config.yaml
n_layer: 23
d_model: 384
n_head: 6
n_kv_head: 2
head_dim: 64
d_mlp: 1536
vocab_size: 32000
activation: "tanh_gelu"
norm: "layernorm"
norm_place: "pre"
norm_eps: 1e-06
positions: "learned"
qk_norm: false
attn_scale: 0.125
bias: "all"
tie_embeddings: true
parallel_block: true
init: "normal"
init_std_qkv: 0.0227
init_std_o: 0.00335
init_std_up: 0.0227
init_std_down: 0.00335
init_out_by_depth: true
optimizer: "soap_variant"
lr: 0.00362
beta1: 0.95
beta2: 0.99
weight_decay: 0.12
lr_head: 0.00753
grad_clip: 0.5
warmup_steps: 200
schedule: "wsd"
decay_fraction: 0.862
decay_shape: "sqrt"
final_lr_fraction: 0.05
batch_tokens: [65536, 131072, 196608]
seq_len: 1024
doc_mask: true
train_tokens: 387700000
steps: 3015
dataset: "wikipedia_en"
Each number is 128 + 32 x the weight over its row's rms, rounded and kept within 0 to 255. Layers, rows and columns count from 0. Numbers have three digits each. The size before them is the row's rms in percent of the matrix's.

# up: layer 16 MLP up, 1536x384, rms 0.116, rows 793-839, columns 192-255
# down: layer 16 MLP down (transposed), 1536x384, rms 0.123, rows 793-838, columns 192-255
up793 104:149087146085123126134054162108104168146109135085154131103147156145117108134078089140107165179104135154100160122132156116118103128097125139146145110105143153089137082148110173107106144145082187
down793 102:146136089119072121111102144137128107171126140108123075092123140115147132131080109103097099131124109101129112149150186109127148105110096121170158084126106075136123120204123124132204113101117141
up794 102:110114156144101159164073171130096153108151141146149120181135101073086173128106085110143069127120141138088134187075109113139154143165115142105186139146168171140189129161140134056059066108188135
down794 100:101121098130114142155129196114146134076127096098155142193108123170075114185126121165099096162142170099144164141140145168089215080176101160109098163103097179117105068078175094129141106136093128
up795 093:131187095132112126104088165148126109179106079163143073102090144060135114104173097116143130179156081200112100113095137092127143129133120184147117115118103127154094151099077141076065177156131093
down795 094:175153138160165123144189165161129116071172113061071148114079037170123120132132154106119127110204128070140072124110093156123106120123133117125087122152104136098138086163095131091118109111151049
up796 101:143109143162113058106130102107113127190116105142151114162139145136144109127176187123121158159102130081119114054099174099116098145117131115087122123149079162136108130136074084125135128154166163
down796 092:084147045120135069184127071091108131159106141170195096112085083122140131094130131102171112205130116072088143174144148103131141098127146067162088074110112095116132139121162113101135115128120132
up797 107:106135126152115113104118178088095128132202140083153092130063146107154081050158146147204119144125153093139169176142136093114108086170128120095123072116184076153156188107094144072124160166130132
down797 107:138131078094126110103099109133079043126179051084099134133144132135186088098132138088110123142145110089104203134163116083194164096129074142150143153142127125127127130102170094077183128142148137
up798 099:080120125186133160193103120108131128184141110095146190153163122135131126078074135041096112150159080143142113065093163099157123165101128097135180107136084127144153137102119130092147125087200123
down798 098:148134122099028141165121138158124162146093073113128162137124060099162079153176109146136083159134099141104160104181115100161090118116101145135151105136098180117135097136119135110032093160137131
up799 098:128172081182148166134064095155126178124055164107177115095125129145114144108106128094106103167094146134111137085145084087109082165190103120132118082164152069154127114163152113131137123093155117
down799 093:123136115154152120116117118129135126097141111120113164100153126126102113141166182122190141111123099130145131179072140162166133131167090144187134083093141182147106144092140110141145172147122077
up800 099:126132120132108137207139133157187188138184105109114115055165070171079120158096140145096084136070082094147143119140132148121098063075131080110106156135134122135143157101178135082154182118081139
down800 104:127068144170093144139063105080119116116158132186141113096146109090076079148057153111141119135112067143199089117126144146147139140180183064130094138120142123147122166133126130118180122127178103
up801 094:135073163173169085142122173076109119121143179178088128153151098110094098113133174117105098162107111092108094121064160147105130175172149104136129132083183194118187179169146110152167071079152089
down801 095:161102068146075194121169116143120137116148119076065124207186136159144102153116138089115168126106132117111103104130096031171153125152078102131137087161114129131106110108141132078083192099136183
up802 099:126140192098134147134130141206142099157169119124105158081092064132142175107102190097119170122137182150060142128060183128091063124146106130116074153168136092179084153159073123060186096106056113
down802 100:074104126119132072128155174160111112113116197198098141133083113174137162128075161148056125135129116149121159123119139117146145083145161064073146197174165108116057093099095114100113101144077079
up803 104:040121152167157093167179163153098135142238088125170104090072157145202075140111124155163129110155190147078196143152142144097142114115157109161173067083140118135154103118145119127174089140111125
down803 096:141144115137107075107086144150120073130116052103146133138125130164118125146159076127175102118169118153117145154076124027152091115099185128120138118103078123142163144156142167106106133116108131
up804 098:117127127072111123094195173129132113099109168072139133104111136156149099062094133113116092137064162076127081086198172200125141170118114128127058100135139154084210069122126110149112125130174129
down804 097:138113143123158135137170074126179180174134065154150125127166100108085118107137161065055153124095109115141124127119162221130130104092161080137124140203073183122127129140119119131132134193149123
up805 101:084083123121134122153105150085131144024190133176094166135092115175150131193065122143195116079114146148125141171101080120144148196138147109114084114098097113096133064090158149096137105146146136
down805 107:091100185137116057096082118091101093115193054088138135159178157119099094104083099141090109173128143112112104054144117154090140130136150129086130093177109092110131146104100136085107110086128088
up806 090:075100187152075186093137128077132161016142125136156101099122124132164118149113112115143178140195148138082176163113142089127069108100179163139104116149135148115093170095075136110113208081111080
down806 095:135119091064105129187119121134126095137146065132119124158076116085057152140137104117176157081144095140111124059149111101094092111098142090122125162077116115101152171165143127097141159118105104
up807 111:125136170143028115127083082061110165137084126113142149111112102151127153084109109138111131130083141079122053139159166129122125114139155093135106083110182138129138084101164102086192089147119146
down807 120:131115134113126126164093125137118116098111069136175136155152079093125134100105044111092143160104138133149078079124184134187144104132114150176148138165107097135168092096086144098101141145140128
up808 099:109108132154130102110149134151119113089165153127150131093121125155036170023111163142095100149108149121139055078122114084157105175102173179170100158080196195148127127140157112175137185085137091
down808 092:141119149154135170199157124041107116142110132116093135136122151062157104133146139145156141175166159104119166090096166124110158118121098040113197122142093125168114133099152132107171123156107201
up809 108:145129120119113198146149151111167140085113120128128120111192095149151093166130133165098120149122172164094175118204135132125080129163196123164149111099116120104091078134166080124138112125138147
down809 112:163118122096152108143141146109129129113109112076168146079049108103167132142099096132088100185165160154126120090136166114148107097154125098135168099063061098144117136110081123157123165083174120
up810 107:153169075126117114110161120110105099133174102071111072132134112220158142051099138101178150070145149130120122110155162092171130153128146120141132110121123161111147113075077039133121128102150135
down810 105:106121127128141123134113123125136130093132108086140126131067137165138154095137147140152104076111095128140106147083179168167176124142122094111160166132115083098116120128127146154084124104140086
up811 096:116163113169105163142130129096135153119086145147127138145113117150069125134123079167073075176101164162114126112193146125179132129107077105136176120129133156159109084099206098178136117183139167
down811 095:144122094147156044105117132123117076127054102142079119113136156110156118119190119156181171072069078056076059126072139112131180085121158125130116143092156128134134138098127130164134110175126153
up812 100:103095070150132169123091125148139107190161163102149130101140142133128109154119124166098051099103163158113165134125135211173095139110159102226090174138064121115083128113120114141075127101133162
down812 109:179086056142097085136146088102079144143188153122091076097132127135148120115132142138132117181129129090153157107126135108150036107100111160147133140150182109140117142025091087155159134151122149
up813 093:119126092128176133112122118156123154107114090111120156119180116158112088081118086122125114174096110154101137160080132109102166085161106127143061135070092210167142122067175106088098116117157135
down813 092:153100139107180078081074160147125126131102080151144128123162146211162149158112101121160135067139108168207144110140088167159102155098147127176108090100090160205099116135143139118151111124089164
up814 092:139063107141156188105101168093117082103115201133147156164161122098123090097080141144151111103143096118187103080134139181117123130137115111171132094157167134105173119150078148080122093149137122
down814 096:099101070112093130124124088102137097107147138125120106093161077101116083142097118135067094154170132169050132153128079115107145141176145163060128120135141155140093109220130127097051148040109145
up815 103:161100138139114169095081092121161111129082149149134090158096173165156111137137102110126102167148103111156144105165133145124133108154109150087104102134099145119141166082102078184064127158118142
down815 095:188085149169134130119160165115121103137134134144117068119145173110143046139121092108138149111165200116152103121126119126174149151124118092137097100100084128098068135107128111107096118095145142
up816 097:086140148158113200146114149170115143189139142205144114128166149161167066137074127155193162094065097143158173151116131135145092169098126117098175154183132071147156060101111077134121074161126038
down816 103:127136119095122092077158151090130108114122097141157097156110114196080142113103094095112149103081140124089121142116057134154109111176103071157059152125155121106118112148181141153104121097095112
up817 104:106110185123137172162155140072121111232120143058126128135161125090079078157161134135163106110093175079143160114198141162124142110175112129102154130154091108135133126106114114097114154111176099
down817 088:152109061118126100165112143153086141105106120118107150158087145173161160137128092099127108126130077086156123185130101091174098144125117106123140145082123097114117125143115170095086097096163146
up818 102:128057047089087151126195165141154164096091110114123159137116118168123160078141141143210055157110140174111113108141104144073130087172102089140123159138084146174103181110097120141114132117169145
down818 105:155171090103145092127139144127104080142138066122133135055103121108178162117155169163120131149141096130083148121113180178105157114101157108142097167153139089133082206117145124123066092059122108
up819 095:095120075113150131139161182130163167153093162120108146166077174164170172153168122124119052156125142162086122128164160092055131163128131092128083100138107122074153133100070093069135130091170149
down819 100:094133132136116133125114158134143102110073117151194095087114094190094119125127114110089079082092141115132109162091128147128138144105099170102156132142105075171153100125108119104122084055049117
up820 097:096068142070116154115147124094137177080089038192123093134096104078124122102172116110082188136082145118113115067105116019117131129114124133134119128110137144107149119098087152128144151099123096
down820 091:146123157165077124177099153116159155078184125070168136169125143126115072169184176204083111125158109111154122145118145151139150176112119081129152156093098122109127083132156084109124135168114165
up821 095:136110109127132154116190161110119177099088116131181190124086073094114140107159116165153097121195194070160158128152105067110155088079115076127129134187106116147093104157078129166083140168110138
down821 096:117102124112145180099107115218089146094138096120125154167088178088142140153085150179076148115107117186151150129131104119152118184164151100071074093101094122117126174150129110103164066119102124
up822 100:131091147090099082139081105111107147141170072155099128091114105146145117106175144182096134111122139172143119129071105169137150136091151127125089105142110085149125120136154100135122126103137126
down822 101:114088053128146044094117099108190152139174133133069091089127114105106081100127040047090091113062179177125134137090136050096111051098039189107111156115083135134130069178093124086134089111127126
up823 106:161091166139115092114151099109189137126099110058096107129141173137121152104122084107094139093148116122141146134114123165132153076203141102146173176101134125109152183144119093165145154171172088
down823 094:055104062151116105182149169122077134105144164187097100101108072119135117163148146211136077131107114161129091120170146111098131124102139098113160131126143121074083092158131126133093087076070189
up824 098:090112140106117145136127093123159157151087145110182147114180153089178051127172090115125164054151132103150105096100101130079167180133080124147079147131086104149179111095120123127115120123092136
down824 087:143090123053115118153160101137128165130181086155114090120131033144159131146121118117103124114086111135168114149137095165095116113130169112124100144135150096127117114191142127088147174115125112
up825 102:118104084118107147182172128093170157136124136136103126135161130116094066131123084164087191139139151151135168142119090114148182065163109040123161098139093166057081175141070091098088124181170110
down825 099:090177123152094076099113112150098139076130064121108108111109165136113176144172073098144116152095133171132108116162176149099143117088149126081115153106152154153105082152137119117170131190136141
up826 093:129171097144136140093108118111129100127087087148138075152139128104157118119168129101125083080123133137122060129144119122101177103122105132130090101128141121110057122115166110100057127142146129
down826 096:110126086145100156117131054157154085096103187155105139114133081145133091138114156133121154127168139107119064087133098151074114099103160104138111126137145141162123126131099154084130138110147121
up827 115:100092101178141134148109072151185106119109115086168134109157143153103145136113097206124141192124142172145157074193138125108206115125048131105102158095117107132060131083198106135157123203182111
down827 114:160165117159125110148148111169117111149117067080093161147126130115030105106122120161137053113104123103179103132072114079162159085126110110133132120123122111103143168097156064106104131152137232
up828 100:190147153128149122142081096192116144144110143110182102100161094114139126133143106176079107142165149121153122139110040139144118159146089092175096176153115145168138109089131112108090143099121168
down828 105:111152102109181125065089196145109114126113106075211161075150135096128181080149084122143078145107144146139175094153121148122129119139160101124116140122059106141051125121113107155125107166084123
up829 093:155109172134085105117082031109141115123138110060129104111066171111166090116099077137178188109126175136103198163098169104119097130125078152133140077101136107102117148183130085162123124128117186
down829 095:128079135126094097107173125180095103071122126184088151139084138148118158133123118124118134100144106179157130088149046197143108105154116099095106200126123128173145144211127115076103173127143118
up830 102:127117047116091133151105138135177151136137115144138132125151175063120106149079100176123099101103111176114126180194116114150104178122123119113145056100155098131138160101154100095124139153117165
down830 097:151138093123121099105170099177156139110122149090094078112127151177128160152097185063139144133116118114138163129128097161133157105108160140115160209118139126120148076162126099115147145095142136
up831 110:135118142169191080072232094083126115104116197159105138155145136161113065139122143154159158176177098107103129074086135066125130160077114178154174159145070155095103160152119125115122146155125159
down831 108:139117149116104173150107132117114149121201098163142128111118103170080126146174157101171147096113097101065122152112137140096152159100113148153133189097159156133118192127152158138106169133146118
up832 103:185078157143132096120143110136196139133144093162104142139138128119165090137177096117138142142176135097129161156150081117108116137143125100156158125101130105183082152099093089124127099139156116
down832 099:150089127135141188122113137113110156114217132148165186100129115155093140091073168128144179116104156098046134084128050111155135097194146135099072113133124158115116183126187157123121144095207141
up833 095:067099126135143141104182147165130092112153127075112161081134106118079144129142132177068151135096152141113159083126188169128144126109144134131163174142152151123159165132153082132107101170122111
down833 102:153140072112072127136126191215167085097096101154108090098133181116126105110101137143126153111148107135121131138112117111083128099135134106171124117115150110153092084133069126097131172098073167
up834 090:152114109100061168110122151103104087114135193147160120107081167095177106137080179169127114152124070145116134117117092144120110168100100079108125094110131138088111105130152099168148138153134092
down834 097:077139099162164102101157146179106072090155080126116116137145115155105101103098127075138098126097087123132087159117178125132124112150111116135085107067157082122147090103160184103073151065124134
up835 099:190121164100098150177154059128135131142098118153101092125118115123126119090144170160107115171132118113165152119155139163187088163064173169069119147220091153103136189065111157135114140143090165
down835 102:096121094087128116141098125126104112177072076098177088104059096157108188113113113152102043122165096119132101148107157120091137094080116152117113103122085128208158165112092129090120153114114132
up836 099:124107188130043095124140123135214081093118134123058133141142125136147121097132078098077115047053162138114108173155046085158076161032085189170112158163142125160143151132111113124103176123111153
down836 095:165189131117157151088116085143111104166118116124168094132077120150104104180099123149098084151181122118132123046129168112120140154036151118078161043111100180088132106130140141127138124140154110
up837 110:134112174154149159077099171120108125195081172109123143058094118103083093111149113111113136165122100108197107116150060219112126152135120052169055120123080144170121162160143113156093159122115130
down837 093:147085083151109090122090107090185083046147117102132124164100108084160130113121120150156138084149136094119083153141117106215157136096102164072205106078129100088105106118142162125175053110082181
up838 102:178151154170138103146160131139141143110165115132112136113167098174139125162146108162095135101143102047123205139122082108080100133195141126163069167077085154078146135130111113100196097086148090
down838 098:104151189137154122132122118054117182175087162149146069179130083058101112151123129155125169114092198178156139172088129126148127065086123144123205129158118124124107106166146145111103168160149164
up839 094:133122104059133139119078173131139104147104190109088084109084129070120151105091115111108141098119139167116127157161117123111142128112106163135135145122115108138095177178144106155087091103137156